Weights of a small transformer language model: 3 heads of 64, normalized queries and keys.
Each number is 500 + 40 x the weight over its row's rms, rounded and kept within 0 to 999. Layers, rows and columns count from 0. Numbers have three digits each. The size before them is the row's rms in percent of the matrix's.

# layer 5 MLP gate, 512x192, rms 0.176, rows 314-338, columns 0-191
104:510414506526488519545531491532587563561471490536449532573485483566445485429543475536524516401463484456511512484508458502538485526506504497601512473541581544525459462537409554480547518508425493533470508506505555560529539522416517501424471502496461440493517493501536523433476381456417513528488488466463624461511569474467468541494511550540529429503488517551507545489507477531502501437487509479509468533466475471484487448449527502512557518465489476489471481527539494510453466489577494465489501539452508459470503570502495520518472527438482531486564572541520531563500465452548517485
099:439478553514438495475495516538441482443391552478437437493419486476470464505516526545499490514576517511510529493483492533430415520463506569491531463537498544523525495520534470530506528486475465503556501443523490483562457501489504531528548512534456620521462461547512583461518495446529545560474486509498499548549453503515475590558517512463489527532523579479467486504559500549519468443498518563446506559492560588532483478495504451514479502417520513446485576451559515572509528498561492476524567573463516486508491490500543508454530505459477534482443493479577456532403546484454461502
092:486531441557448553524469530476528501493531526504490526505490523450521457483538561489525454453531514495459495461478468605503467576496469465560506495514476528571496500526470552539500501539436521517476491530457491489518470521551568508558515451518509443499515509540494481514461563535480487466500648465435495494537497501474569555479461527580567524509488486480536483560481535456499475538527518575572463495496516562441477489419446509473516509462433512465485555594403497515516503480538528419548507499483464583454578522480532471492422509561562469506561540489440502535550484520555499559
104:497479515490467511553476479451503478434524515508468495494533532479422502460534478471518521490514433516469502482467431458453488522490489550434490496495508567427517393563462486482579475518510458497472529476514485484494518542440489521529516518436503513377494536428476503552465493508529472531487510494507526508521469498547535475504516515536466519554519529533511601561456407452544500479425579541456504470437515500513599475444444498472502449490448489480410494573520453524533563449448506545515435569550472480514444456547488451454565528548470498440528499552441507530508457433456524552
111:508487576422458562486470511525437488423584566532540453523469419431499540511543466445486479454500494539501463572512480487506505499513504529471500552442500562535566459533509493529483492599510551509528457572497514498501517534441502540534464529494563507435512515512516518422410481552523591434452505509545537518531547460513585430457513467524499489510503520456527508444484496539493520525475481579544550516504500490500481508448421594491550453520487477565523440582544496530534416516438504471503560503507507486514475522473500508464480456540541521487428426475453509530534500510498556460
108:464534516480447479451391474472492531543514461541535432558459439484532539563542494522437483505470493544492512412535522458491496492462473457444456514537496483501518495461500452463483479581566414474518515443491473553464514521503530519552499528463583449531534492435449513514507583602588483481509485490573555516481550487480488451509521526486450551550463460491539506430517551541472569518592499399545476431534497468531493522539590536528506416490502535489503535525505481501520444531556528558479490541520514521498442502510483506520478508501458595519503566473490465480564498492465529485
093:500521517604517519502512491496494477496479493481530607543591531490464445558484515495402542478466554470493485497508492499530544553454520460520476522428460557505484490525554497453518507498552450546521510466543513478548537499506445497504533485528518510577525584505533513513487499440545495576579527413553440480523503553554519497568556474517533518490541603482523438542553497514560498444473576584505496424458510476504479513515511513555475551483481540533458481494491535584497497511542512502575529569492466483505494493490559508546449506462553506413492478510475579535426438499558534462
104:479551508465504476519458564435461452465494590544480490505449426500461565535487520462501413432586532543545427533480498574489554579515523532480465524478527567489444475539548518509569447517458535540433444462451521474524550419547466542561517490462477559485522535541482502457460505433519491534453493490433489477536485508495507493551527478484486615447483551504462505480521504467452517514460516454524485533481518456508480467538558550508435500502487507442547548540563465536569510532443468536563506539464520513495471559473489552479522552402475542492430516476490492527502484499422485511
087:488525487461502477441492474524421525511421509534541518507430535520522459483501570521487551417531516518516511457528561504489485408416485531451494474484471537521545526515499411552562473485451463500488509456522576458523472479522541506549481431594492529484478495490515486517438482559495474558450486482565461494532530508437486444530465532401499516486428542495526496525494473482511476466543475435490557497569572524578561528569484514499473464515522538412527519547487528489618472460467453521540516494483521511462533456498538491542478426429459520443472589473478473483550473532510454466
112:514461459592469536485567460453388494505619533499512509482483498422559513485555461457508463565509488514508519515564578519544526546575570447514482497534448555558532466460547445451503527570492498554541526556496577531447445474416563495513479505504510468503474480451473478496516479539416538443523551493478499519471599533553551456447479438544513476523534408479441511482446458528527513474534532483525458524515517539494499520492490486461446484476516513499539494538491496483488514457530468521532537554503576534490540463455442465553464488461490437481481542490443482441463528461502537515
095:537584451464537505487488497533525440481490510459487527518510491488569550513500478555532488434505469485586534461553490525519496510546594453573463569474498512501529514531489486506545559544501504500475469527522554521483497443566472497478543570475498553551540480512495498435462528500509512506529466529497572465555568518480420471540523490498454580516484408560499425492450433468511587443484516458520530550442501470563439439468462462501448511516496464531510503508543516558590467532436554470482475466536528499524499546531533516528479503567540579455461491530522482484474405505503507618
098:476464529485575529512501415537557463500493491459503508510502553540425495497492512541580547542511500537456560485505492484520489465512477531516572473498511551554516438501470486529500428547502472511434485475458504508446526536431532451479503523417571440525489506530593511533488557523467488570460556482555515426432457520506477561563510504500516464484513420508512458467500545581498454482502502513445507492641561426568529558541519499461474470507437549475525458541557457553554522524490470491539511499499512480482488530554528545420520508441568440534469438544550488491523514561515498501
109:570499489491474536520514519481409527502434486477509524542478530518564494492457507530572436524483517556527515509470554543527539533512512545482486521605473440507498510508539579490545465571509571506477552421462579564524504621486532568507508518461503480540483441484482514550532468557531496514501507532536516516494500480478542544495486535438439468493472615536470509434510569534471518541505434482498467442428528442593489434531533487542512469537504531489502513499514522519543551509472558478518493442523470552569499528544441453580498420518518423480499499544457468467494451548484497457
096:484516544557514415458604444480482584489476447447525546546485494523451538494548492501563534536495528442507516468484507486541460543500450425532457464562533485472480475418511475535437438482474476440425509435497446489478505541525415560471511498553477474496490518551504451553483475479478475549517469561517575508515499446506430512482438481473541451561487504485470503502502531450532510446524521458536506527471522531474502505548506428469507558547428468530500491525535423438505475569440511466500472434455466430516475504541478476412501517451424468488390520519464482536524484479541445535
089:406509489552455460449505487427491505513480410485446491477515420481479525481543454497529441452505505449442519492490481514437513509509482550516479512562509480487394490461505480492542479532530454472529568459453569541528470503439523473523481457477492459486510547461524513421471513519465455478463460514490550470424507521542562417465521469477443472487535444476470444494503472558436466452485452569549499539508523490573495484546582420551519505440428457421474450507542545439473478476481537509512581512485543499505483482532512493472526436484470485539521490468598574521504509450571463447
095:518520467545479531617568500459546442514514578523515436434476472464545546516528485462549436473495542506514527500511412450415553451464556476514502554468518479546484410448502544472587438488490509490449487491533565443468526480433495528455505475501544522480482471477483504425499488490494508473455492412543506436481466558548483440518480541486438524520529468520539447546446526445473526595604466466424511503499501509530532444512493453530552399551476427524512464525499516454490459538495492516514509412468502482478505521496497539515505484490509464503594531537489512482525544493536533501
120:508543478474455494440501502516475467522511571462475518464514511502525527539419592515616488486496469400470524515549475504458438495463534473458510489520495546513423500546439486427489449501541563475470559538543543601508522464505532493502514516470496582478506513496478438488552462505509498501523518501399540532491535513498471455488498423525450494439557492474490492537560516503509513526486486557526516579610413533470501512574499465484513471574397557425519501495431518489514552547496488502564508485467499504438416533476507505510471523538469566523527469540503501434454525435523497504
112:566559479438502437529522491483474553442432409453546526425477515506502459567452460492479529552544487482493447449467517525520449560492476479571465518513509473448451476468513441545457509550495525406543548457511547511486490449591498485487558517451499526506488575493475499533526568579564485485463517496536501430554509498575507552471510425565452507591549423457502487504516445530436507491475481529477511486513486490490493502485518533477533484413603478525503474502481529540499554520490545513586522508538484513552529530508531539461502520548556474459526501588464435508494520539567508484
112:546470489449441548525466525496507478528525517507507529505430556494505502530567490562464572517488517493456482518517435449526490483431542548547443579563587560485525461440471536492545536400473581521463490533432529456538557547555538552450495476456414463485482512536531501443502489526531561538442434420494474511620447541461529488508556514479499493496558496550486520484533466530434545417523526471498470540491378553563524563537562517533559519523496543473503482489493518542509504564510480501509477545499503451469476498487493437505518500506485462504524525521459524512468545489551515481
100:515492538534491430489452465521556518563416515532495419522449458521489473460565527485494431517481534489561482514484508459464443454492429533454463442494433554478491445508493532480516462504547530548490527506508519522521484484543470476478450406541505461543452432484562545511480453473458457499482455494563510550506448473428537485553534547503527535440542487450463449528502460472483528493474440539527491581487420443452477486591518521476495503467568654510455482454475452511484542509440535510531464524454397459501517506564507505520487548485478492470509554455517458550509500545457465502
109:476519534493474481521535526427458534507481495537519512455486443490539496602444453452517428485569477471543496506512436516519569432526505562472600536503484510507514434529520437544541510440502510536490533410488467428517557523442466555548427499508503539490546408458444487518505426496507511464493538429531504477520531551494504467518509460427533555519503606479511482474455547509519539467518440518507543465520497475557555497460517557532470502513471522512456424464455511523508467589569532518538504566540463530506556528504490520588461557550537524487555529504456463480555564493473481508
097:529536604465493442504509462519475401447431527496543532486417561534501522476528517559546541451504543457520482560505470426580570498447444519482506519552510494588536507392455504530485582523574487458545497473495448501489446440472541494500509535450545528478469412442507494483511550491529439571510514511464540468498524499556444567470518492448453476495524408483558546471498416556517472542502521512477494462529453537502460533505469533557551493501504438500535497474490518528570487514496487506552511450524577421513470490528546469493498490523452489557510521492538509531536516538437496527
092:467512472551540490502498453463475418486431413482491475507477489522507493485496479432549439549485510437514543521444453456475521471541511428550503450432470474490497556532442545487483486529531570529536534537451502496496539577457533505466510493564532542563599468495450496528458498482465587497526497446465497508503525548540488541509490502504503546526522502452527502440450452609550479610468533541514467465532502500501518432576537524439513495543453485568499544520505473470479489499507539531509518516538487606528426517503514534493564502509517592494535411544551432432536468495524525537
102:481424459505548509508529460435463515470543461495432435536554473465566426548495518532440517465483406530524483458422555564476516545491513511476443458473542501549458461514532559462534460540476541475536479437516518486480513479462511435550529465454487546418473541462478484523541471525476486548505580475461490571571511485493476448518429444507451529491433446574533506543505554594516506469530472462536511462450517466496574429501520528515476516547502504498504520538449524441460509500441470456547483494486592538501469535540452478464485432504509506461503445442516504571524488488547486585
092:542455528532476463554556547537525480535504465471499546474474551507400453541502441514531527518489593427478515490489462509489514491449512507463476543518504485464503525498503507527494421454540463480559486512523519502526513489536498504506408485490490444460448489478464473421449559465506494549496445479563491518384464486494524504563506519442466479510531568518430480480469475555503531471473507502491425472530498520511559454460518440490488536434491439415518543466595501498479527568467479518502491448487483572575477492590507481473517548542588560390510515536506518449491587542570469512
# layer 5 MLP up, 512x192, rms 0.168, rows 314-337, columns 0-191
106:461510554526483505546519502551549553541469513578465491553481482481560534503503521485559524462532490539600471480555500515532518475511431460515499541506583496464421451572466504471515529501461502494479527530496556503503519520475450457484508483556521470493510476476564458490450417484390558495519508498415558514479503528540436521505413573529520497487555507580521558445541522481514503544489458540517461472481483460491465516466558512498496595405480470475480449520570550510527492473603498460505455549559546528433558460461452506566534556520460503502532518545535493501595508500507539513
099:497488498484450581488507512545442509468443500453434423496419467522473477521559535492461486553503485572476528522503529556439431460507481523523540457516493553486518549508515460516461522480494464523531499519491497549549525554422481509527531475490453592541463421516464598537470475495518557495502544455513535531591516513501466499494564510521507570475518543449449431562557540529498447400542465537474487563488511512547460484523489503504472460435508511460513494458506487597522485500568541469542500623494554474460519510500510505459456474419468527487425492471469412540456512456483485536
094:505494505413480460443514455433446401524494509529500496499522513463478530490482462505503554536401592475532479540524489469502523462487520531483511536501522473511611461520533468467508567484526532538508508515514462526465496515520422510534574586503478458551496524575503538454582495482440535539548482480540552436464475524503488463543497484430505487485502531507454455466596474597538553478484483446446500503528529536534553492524512439556543458499517506476516446495572528494522484520515522596463583495553573451507477415547478518590524505524456442580502520491506504495466482483491471447
109:504538554494510465524433516512467465613452475516519430509559484437530529532485493529524518533504560498561549472520487521466535430553467415510502494441446499515467526466511549493524488457514483494520472469449469516449513483493507471500421503519571468554494557532499517473488480480623498441497498489494557448510538522444482501505518475460432510456497496498547433452527489461530552501516437459557522578565540566508440505509528500523545530464492472502526479444507496490498413521528493524434573423488512606562566536469505536513478513420533479444436510484553459430460471519408480522
104:529495482501443443466544480420469434485508489485551511492475590532579502501456506490511464469440469487507503523491412516536520504517531491568473561470506530477539466548515467466492519533502475414510524521423537537547440483514562505568545460478536498445520515435549488479499572523428558382497476536493512487478427509517604534525543567539528538453550390541502524504505502554502445548554456540480576516498550492501472504516512537486463500494489553514536494569540536494526427568514480431503394514477464493511548491464419501499501474498523466501477442550498489497522484439479508552
102:436530449515544478552517449569480452489469491513536435499457484423497434529545585477409558502504484422431493399516510542495525462476487462483471491520493586505456500464507571470509477457498505541486510459554498455456423484495585526487508541436496492487480520455450511502497478512440511537566522534511514445445559515536473498582577463483463464478487544519496470495508448494516552448496505501536431562503538483574562558519476462573546460414476487470447496558474460575434518461527553461487516436498487491526573512515463466520494519489495504537513500552510499491537516448408457484
096:493510493471484483550498495461512505510518536473460460531467477503540517438524507525546527477461485570502552509437459494424540486539462516514541563531478494497493475454438532456497511428445528474521546506501538587488424519438458439412456431491506528504469499516518533543568504505453421490464498551492552487524447459481545540421536567495505459513485501510455543445460569422466518522616524493447441552508503489518493506538495517492488444527497440531490508508481456467439530498479556536456475432485511517550491512512442541456514544429452539511551518512598450501605565499410436496
101:529456504524420535482514463554489469499529540400501492508558445512489479481478486523483563561421525439406570446503502454457468406499505499470484505549409506487479497451498518440448536509510482481617527500522464508490458505479571463472485455502499466482504520505446468507531499463474500422576529481483539437444446549539473455449496447538465469547484521495465469543472527471527556512499454549531522462544505554536526540473488481475475534513479485441503466515507522470486495488542503455465503480544532533506452455517610524522413453596533564528504545581493525524438506441588461495
091:465531510475479557447546532499466535496481470489547518437429502495456507566482447583454548502485510474489511486511599509510434526451451568549487498460488485475567535518547538572500525480488444502497532509504480502525429424527534523505561499537481522469500556520523563525455545527516518517496467564509533507579418461537499494518469528454526544460466524505528478545498449505487509488499429434490513428503552601449565507412471484409420537522492553430524563497543486449553474492500478512527464471485530472556489487472489481516565483462510505500483396626496543495518501477544546544
120:434469526486536456467447476563529546484427560519509491507441435513471512478499559504468480502521470489506507482421447522473443522485460584475490534527540487518439445504485552547543455460539457506469501413466452493489559477553437525508491536518488426512484518515565509544528434481513503602510454528433511502503431557503369560544497548495514516517433561494523449521472502487512518531472471504504583482460459479536508542534483450535494510513537466506484433452515510491496575519486508436497489387447514503502493485509536511449604529479509523496562447573497470563435556489499531451
094:486464543476507530508575519477484453518462490438467521448500488563498450527602578501457510559473489569465429552471460558471479440522504438484547548475520381474507490504569560512531544526458539451478485510492483540586525491430485547550494446512479507521417507590516507470512531504554515530493513523520487475497441557571492501489480522521511476443463472490492504533435483452497469457512451555512481459491572518433491526458530444443528548490491498439509505543511468486401454447528471506524564524438573496491491423550446464488477482453527480495553447482491483545537553448493550436
102:514462516525559521533517497452574480517481444456533484468573505473551557501601486462500505501606416556478499537528507532529599467532475502551477518532531575558474480466469500555479547535496503460460440488479424508461454469489483479451482479507504499534465508482494524466514480433527473506504556503524454527450518462460527527455545487471469379480521551508530443523487528512460451494480550572456476520504470478440575505482499440517542532548538540504507581505510482492515468499481463498477476514479535559456438554424482564475537474478461516500544475611612559467464474481513429463
099:584501540454463541512474480458505574469518488478450478528554508475528495525541514491508443459500522596483490520459498557580504545520555542495479517517509507538460545518493520526560459500521501490474482457504474552489482479457582516562455527516510517496453517479472539549508516602501545514467554514477515481576467419524536429444525480503547460484473463504458537509532517515487483505553478475569507424503507561550527483537588503460482567559522445467527495536549454494509462530467519459498433508551455487560508474624454467533475416459529428474435545543435419560528490438464502436
086:486540457441615496468481541527509407438486487566479482567486523464525539519493490451442507553575535509444499521509481529489554515446491470479481505423512518510518508542514442434487536439519567474492542482543427461466481513542575568496494475466444430456492502465490488525433491497502505539448514448509401541527442491512487543557461481465498426511459487467537525492461473553478435448523551540531569407458462437477542506557525530427503500482508509508506508525496572543466521431476529534455478514487524547491533444462429526526488506545442455505553522464555491441451491431489535457
094:475542483508432474488478469456524480536523391416489458483561498463516451508489473504466479516550534474405507495538415436545493447523515552452508483519435515501399525489449481464571521511439499531555529559500573478552483526475527510509457489474467465499436528489583495465474508441521474475431488529499485451503492514486480510428491498510456463497470479515436475505570500535534549525444515565494486509529506561514516451529573506544508402508417523499491506470519598492474475515512580471494511537469500469531470518559540430542517509432454501515561553400557511501517496479593468472
092:478536503509520436456480468521524511490467459538517575514530532510434525517533474483523549508558448449520396530449503500453469497470515476515515470506495470529471614393484429542500516522528490531558471534413419525558528496466453515505534536518410515528503557458552492522471478468482491492501509469435573478475489487440515501445495459489522470534482482513512480567453531599510531463518467484539511525555583547463440531555474461528481511566519539466542471544461497552556507428461507560490451485467489505497434566448513449445483546555515547512452488413527539423541479485493536447
107:537527556429661522532488502486470492428518504533545490463606559526475480460509456509428552446470445491583500528571563444515559497611445550497487492488497517550578506462566526464429553466545526470464421480554500532541452481501507493535473456486527473517480530438476524516509435543499473500537492513496466525471490478519508498437511524528473470516529525459495570564499516481467470477478491469511416418435533525453478487464531462465500539463508474519471467500431491525500418489503436539432459443495457435538538431478481508495501482446465478490454526510475465494492513521532496506
112:536577533382468481478494467490482463527465447422468503479479533484489496502450473560462520534535547510465469468476525496518449483519488459565455416473501502450421535453488424526487513476484581469517516521504514497444457511535581502520565531453517430508465561527510528573512534494574442489512437548499531489499482499581458483481519477551416481580488428509517438549498467471413451509474513452512419472480469545497495472510524470496453464462603501531426478421529469531484527479490544547547553487488479537549515521502531504471534448545520495427552513575479443479508526509531458517
106:449552469504484476504595473477515513506503479455540463516483516509472551496502462459497447543454432510541500496490448450554494422550526482517482531525538504533489463525517526570483432443568522500474481555535515530455514491493510499544445502493457526572448482528518523515513525524482525482491441421569463504531522485510548495532556492581461458575509457473549496485584484520514463558481490502461596557510494557525466503540514455518523462531552527554381501535476552502524523460444539546429541423451520486515492490527568444515503454512438543607515512500420535448447434497430471557
104:446478548520447517479460545546510440540434541550484509491469514514576501503526469552450482482572563555500444453503464492517500484503449416496560520495481454491533499424451485481509512522527454513486440478504464507509456453539456526468519455528432481523516554478477472482571510502596454509482471483495460492436530475450429480536555509525461514481553491482483412550576539540476562517471520477409601540486503451477461549563526544465475472512530535443531473479482542470502508586434521432495433511525484477503519595482509560515521518480501459412493474499508483496461558482454455603
105:475436532503550490478518551566480464460482530451456557499514525501530529517555524473448514523512489408509585476520526518459499473441489537540585521466468448528454452575597465558549560487439544499456566467514478432494577470491473520462506566456463504448555473521430468486511501472449545469446492467512539423531493529455464520502492482452437478493550545507495498489398448481502524513507431502527477500463486480470451553492476511510589512524394578492509512482443472422530499461508500480459511587555576475470475524473547446498465553476453514504496506506472450438513539488480459499
097:453516439605526533465484515534446571533533517472500478476578473446467404530495539490455418557524390463585577493509517584495440527515548508533479517414511522488530526542530451497493436488462465453484433481535508516469477514509508555480537482566520474506548526547501510520433493478488611480522547489492412494527517462488554451460511546513553498497444557509460459545501539429490503427484479487552445516467496542480437515501502444397464447470492521469464516503428547491457486512495519511460496482533477452470522516504458553514460558501501528493494481456500469452468519518577527470
089:484509523484501528575441522521509504512544535439491464506529491452517536526528562472477537440528466500429572528496545433524509542476510581543544546537478463546495440455502597496539530503461528498434474425518478531523530526503521541562524489489480533479443530420501464457546505576501398492543550469555508441578522510508487563469452504559412536500484527501470456547417504456413550482474507465497553504520535494494426543475474493524436539450554456468503489589520488462517548465500482493461442519473487489488546566464486430521577497474429459575549510453504519514517468488453503485
098:493555470501506534479565479569447530494543447448601433458484479499458503381466455481476470492495444512469477536500509456463509412477442530483436497475459478461449548469489500566447550530537498544508508413482475496399529506461506517516490530575477505515526430509459538508474481456481440472500507505552545413536434525502412473499515524423493465516435526500470460534466506456507518451463457489464533532514545463484496498524556520527465511446532510597479447438490462551564485548481517507431454478432507435505531520461524503495449542464488513545484579500563449558470492516544521518
# layer 5 MLP down (transposed), 512x192, rms 0.155, rows 314-337, columns 0-191
106:484494544561550552527470516595519520529527507577594507531450489542467503517518611452513505450480525535550475530516515474459440521516485462539488484497571384497470497545498555516504477495467552454514496536495464457536490447449533556508444433516481461478510457509565447432451467526518478488532460521497472489560477412486479490489523551580487449506489507467522473452555495495508528510511515567468508554484509555532512464481502568520514542571498375516546489477463523535505468560513457440468610532555523554514539490511525515597504454523513473429480501449492486460560490529482544521
100:503494520495533495501529470505467461546484547515575553485536481437485569473495456514459556379534456566473396541479426497471510488520533462523489494517493491501515555470473535506457474485515489561511491529548517518496497455518514534523509559467526456548514528497548494485512555440495500472513491531507450472458507490510482528439466536517489541509543570433554519561499528415551592561499551495553535483465508569533558494477493491575451512491440548504434537555432538413503456430548439396552492531550516490479517496508503473574479493560551512507449495480561521467445487554403458506
095:484475519467491538471562474433471509504483518520468504535548479506477458543450520421577477527526532466486480550508512527491465523549514471484477488470558479432524479490514554508549441492470488493519520457476437483552482533488489454472444451436533616551461443466519483485498606496503513516521540490554536532471580391576586424460519508454475516446462476442464421444534555473510537472522542462499500460426555508454600462493415468568490474516471473496508481499526531430483423502500491543432492512504499487508508461499482564463522450549543491533527459502450476444573491500475538474
104:452411513566632481571472522518522490467541521490462471463475507459524487479419516439511506496546484475481525508483502478478457550505526536533525450460442470511439494431459560509493501499464465456522446525504471524533438477493480507547561587468466484485385464467583441463490495474499592446507473522490444415459537508513500450514488451499498502479485489509511504567439517481543515509525582481576425523511450525527432485503505526488496530556540535538533545447546495433504497487453566446480519502517490539452579529548492525574442490550593512533462491438511527488520473523522511535
103:477508523511444540455427481440539475492500530486547532513441530520487489482566482488504539545518543417510461534522663484515486535429565419529536537481470486522497528521478459458489547509483509494499522500445448482501531472486533501440486563502441474527508463524477478443514538550518452520544440514410464507533451528515556505594508542514493471548409461553534536503469469523425507485567458447471468442480494462526476520494548477485570464529463507526459551398515512507540510538473450527501512450455465562478455464538560606584462500515545522456505447490507490489558503518537505491
108:474488525492515520562523519467454534534471514526512535405487529533485494429485432534511450498568505455465462513504487494548482560546498541541462511512503529423530538471526485543515559498419567458505481534475509508505492552432548484405484459493483555480475515454534498520504434498508449571526482510473525515526505562418518611498475509523469466509511531495537495434458492499403564506451507527479504462545488481536469518494493514488560507522423516487557510490480469517523584553505566391578486437535487434516478403555493518502468443529455460474437558503468598482508497516573464538
095:498484504453479509527564560468559526465545533531440472489520478537468501499486482470462571462598487408577479455554594496544521485554473483425528492478479493493431447433471520484525547515448469481433509507468470487551588549542547479483491485476612531506520478474471469490499458503488520528527492561431502456503437467485522524476431431479516509526499461470518447521497493523479450478406505442505490529528532549587447512501513449499530559512486538488457530460531589462531518537462516524455479476461449523464508490554493488501537488529494493446536495588380572446461459506516513539
093:498511421517411555470504509468480495487471440487429478525558534535569468474489491506533510495475477540491490409501502550477421557538461427546492496468434429551491454529471460484480419525446403520536530462541517480495477507576509469570442561530480508522499451557480514471416469523547449494542445522542490526496523512520487504524470515510513522494490442468457466539468492546508500469475456512467506423525495503470434554544454461465401457463486525519524545586479475553552553439494480459458510527516507527431511510500503444550435520595450484433441504530533527524430535445504516480
094:479502492575487453493461493524542455514561420527413540575541519500504516546531530456412520513488495513506464548482476565446505474496477457568589507520466517488497497475511521436556463508480485536517451461493534549571503563515432564472426498526557501571409477547506527573576516491491467521547568509504535557486534533539517516509528542503509466525481507540481539449462529525494543472482533493527525448513494426523497480507509494508526514477538499677468487445529455464459517487468453448572513561523514505559552475482594420547485504509472547502482475498495505514440468478486552478
110:453523562447490502513437538491653467588425472528502551458512582472485487541504562503557491531583521499486449505514498593467437457464482537503520526567503491536479500530460540518422536440499509562441466496510511586507530526552473477502464498537615456480592515529555535510423539536467493558440443516454458530466517457422470489541487501517484484518500521512499428521500529518457463476450513481487524520509500539520462553470471494526471552469481477466515510487477468502530560476438521531472472453587491485557481486578550498462489502507484499481540513464576538483497474487554486453
100:515532511504487429500532475479464479465469544450543521462503440460496583442484501563504496462479483460508507465533559531474530466468493555436509473499591599485481542557564567464441465524488517541532431469515467531458485493519516526455414479513483515549529453544512527488549480477471534513524485483579531569521474435547488551517524437489515480467478475458526538535555487502419512484608550493497468444546479529505544390505599555486494513536489464488495526496508539465471499567496449468465446455526457529472543496484571497424488501555565483532421531434482508424481536473454490537
097:511498548542507600448538462516490471542521488459557483470493555534497510587532491516500489503516502518478517500579460507473570479426482503497510459569479489555454462523491528526444522519532495495448446485548440458430511597488487481432502467515555511517475578496550505511497516516486513527418520487459524507557476506481483463547471516533505542474520406502517480484485525439498532471561513471470477424519509483542537547438512491451526470548412563489440622543571430554484581536519522510503506524550438491468517598464562482498524557410469540536499468471519559533511453546502515537
101:499495400521432500543529516541464442559464508574501571492432437454448494502516508475491504568514534591518449485468498496516499514501514486558440529482534390552529544559475489494555505496566555511511467481554545535535481500458522476566508457473520493509478562543505462565496472510461465442466479524521476439480513534471522550536425455506477433470489477498495429461500510434469423514511482504504491500523499541516452500535553470474485520414552500460508529451491464504486467535482444375566508530505494470578471510535536427473513463567499459470556492503451467422551458512425560471
099:504541494529504461474487539548497477452552483491520556441528487551528526458519530489513469440599426452477531517465509480542570498506493545486525560422429505501551559535522472508468498522549431589572499464505443463460435484501475523474471484503536506570502468509569498466549486482505492469491504528491500495444432522486500529485524470464509476447523516478505570511524463467470476529428486516406496610510488579463491434416498510534481521535488468557480567499480479547515539474507411552471399476477461508422535592563417498522478479581518547504544547466494532468490494489471497546
097:500462498532546482587547473514552496497541502420520580512494465518468525514456585570512492506554577461522437620496543567515464525628536560509496443510521495560408577537534505477507484504516536525480463571478518542453537546487520504425503424498513517534458435443519468524452528446459497463537546499555499528496488455476488490470502484505526525510552478467490513459490504538511528524496527515499572473433545476525549430538518495432499492483546512526516449489413505565493526487509531506504469466483473437417548505479486464555519467561540494500471480435475436508477528440461503572
096:505488461454517541488490528528493474522525479517520554575477463455518425530483493483482516468545511522499438389513496558560546530520562510409477470474541593412481470536527475475516466467455544464552536440523469513510471554461436575535507491478520499550515503469528392535472451510461514480525570502555560546451501459471553433516498453481478444518487469481449435475601552533442505538481588545499524534505559545525479466521489502463512504537504469467553428505420500479432472527505446482474514544414527530487470529466566481511528451595474507489469472509456519484522501463533499462
101:536484556437559515487448464500446481443485556523538508455484504478529459478460464482480535499443495554529535445607550482511559479521398552465543439483559547545487496541482531504489443472440571448480485503503567502499539443537474522489454461522492459423507494534443513522562522523532502499471475547449453558535424519547506444515486559605557473554491481509498504531524562491494511478521488467517446517519452472474513524443493491475416525538525428485536535509469444434438450449528450534520498506485445482504526507507545381547463532483524524525545565535468553496559467496459547543
103:540469508537533482513394472615516518597543453547502528451488457464508538500534432529555536475522502540481518514516588476506465529529517538544514466505417486473402512521462488491472443493520521474520453503451556504556534449601500470404485498529429460472528403543466503478481554508506518513460558525557473461481474528585496493503522479475414511531538513464457533520459520458481494491491487499447542561452548488523526467467484508490405492519473482527532513541512491529498574528423495514479465511471479482464541518476492540479423482455526450552515543488505512539449442620480518523
102:501491448567418538512484437479463497452444545496493438490517448519530456469540505525544461570520531501586496488482507466520460474497496476482554464457561495506515508515490497567516439465530506445499520507521457485406499488538534503466542516548465488576461494462469507549474477499495440493520511478421494513451552484463498493418595506506433528488494486555444507475495564470519505553496506551490539451500532534521507490521538430462583479570413635520472569502503520489510488533504518572439519516502456490507448511487497490496470533459411491489477530438507572493434417597438446517
106:532457499501469505488492487440546549557489514563551513495510509489532490555460479460474460455563520461532483537501587506541447546514498537508509482490482527446517499574509523474523446535483487578518474499583510590535504539499442473532487425554474431565533451511451504468440446524483484496500526492523496499508471475426637549500475510525480483473546438486534469483519457438501541506481504488548458585486469527530500490513485557534412524460554549554536474472510454461476595445553504560522496468449456431581523484525607434522565489442465455529537486504484482473512478482448521455
104:521429511475503481492545459517469519477546522456490442491559523500420428495501534530540512503563439447447494449488492541487481552534533484458538585495441535442484567534545476552437471596524499486474509483497408513525472536544541517512481444517538466484581569441495552489461478497492462487538505586561478459494587539528478528516485537532467437527511504497498602530541520487482575541468469470492515489495508509482460484511510477504449476452491514496494494479478486528491473397507511530456509523533557466639546496584508540522504521483499529465468484438529494492528489428604536420
098:478525500533591537500497492510529525441461572513567502517551486480537497499505581504535492513498447465460489555498484533534523499578541514534569512488505561504475587500462433521452475444469440500469496558476536468531465508472475498504449528471493564592553458495444513521472535439503472487520501558438516530592515460458486562509448479558541477506503426474543534484540549433541561509494526570551492525517518527455497583537520512493479484439571517635548482465502501522474456479501464486453474446564487481476484490475499485497490519560575563533455452440411495525500438522431469509
093:483407471477462446452510528512545486492485510505556524506483474573538523516497482467505481460430594536509482469496482471489504479494504530451434480458457648475552448485543480501498485439493529485443455470534497540559471507492483567516486484481490426428505470569490474551524536542457573502514492484504569504547540439520522505486527520555497489455426437475469523499474574427505558411477449456560493488472498530411434430485459444537477445501480486500523495498519528505488489431435525426474536534477548495472548505476459517536453501548480484425462535415480546464558495551512457506
096:525511497498586484486569436489504524497459522546503519594474544446442485539429487489549493477448496479512510480548564466469446473468496553488469504501547485507512513468504529486486503517474535443422495432575531542518472570500532499412528497496525494569447543517459460516458526480485489531548575485530534495570562527522528589486494428462485473440407472546570550552542544481466527573439468456498441508473473447568543439506563471544483565521500460508574450535482485525551508453475477531478543499447428486520487452485580450524495505484492449507532481505522546518554473516598487496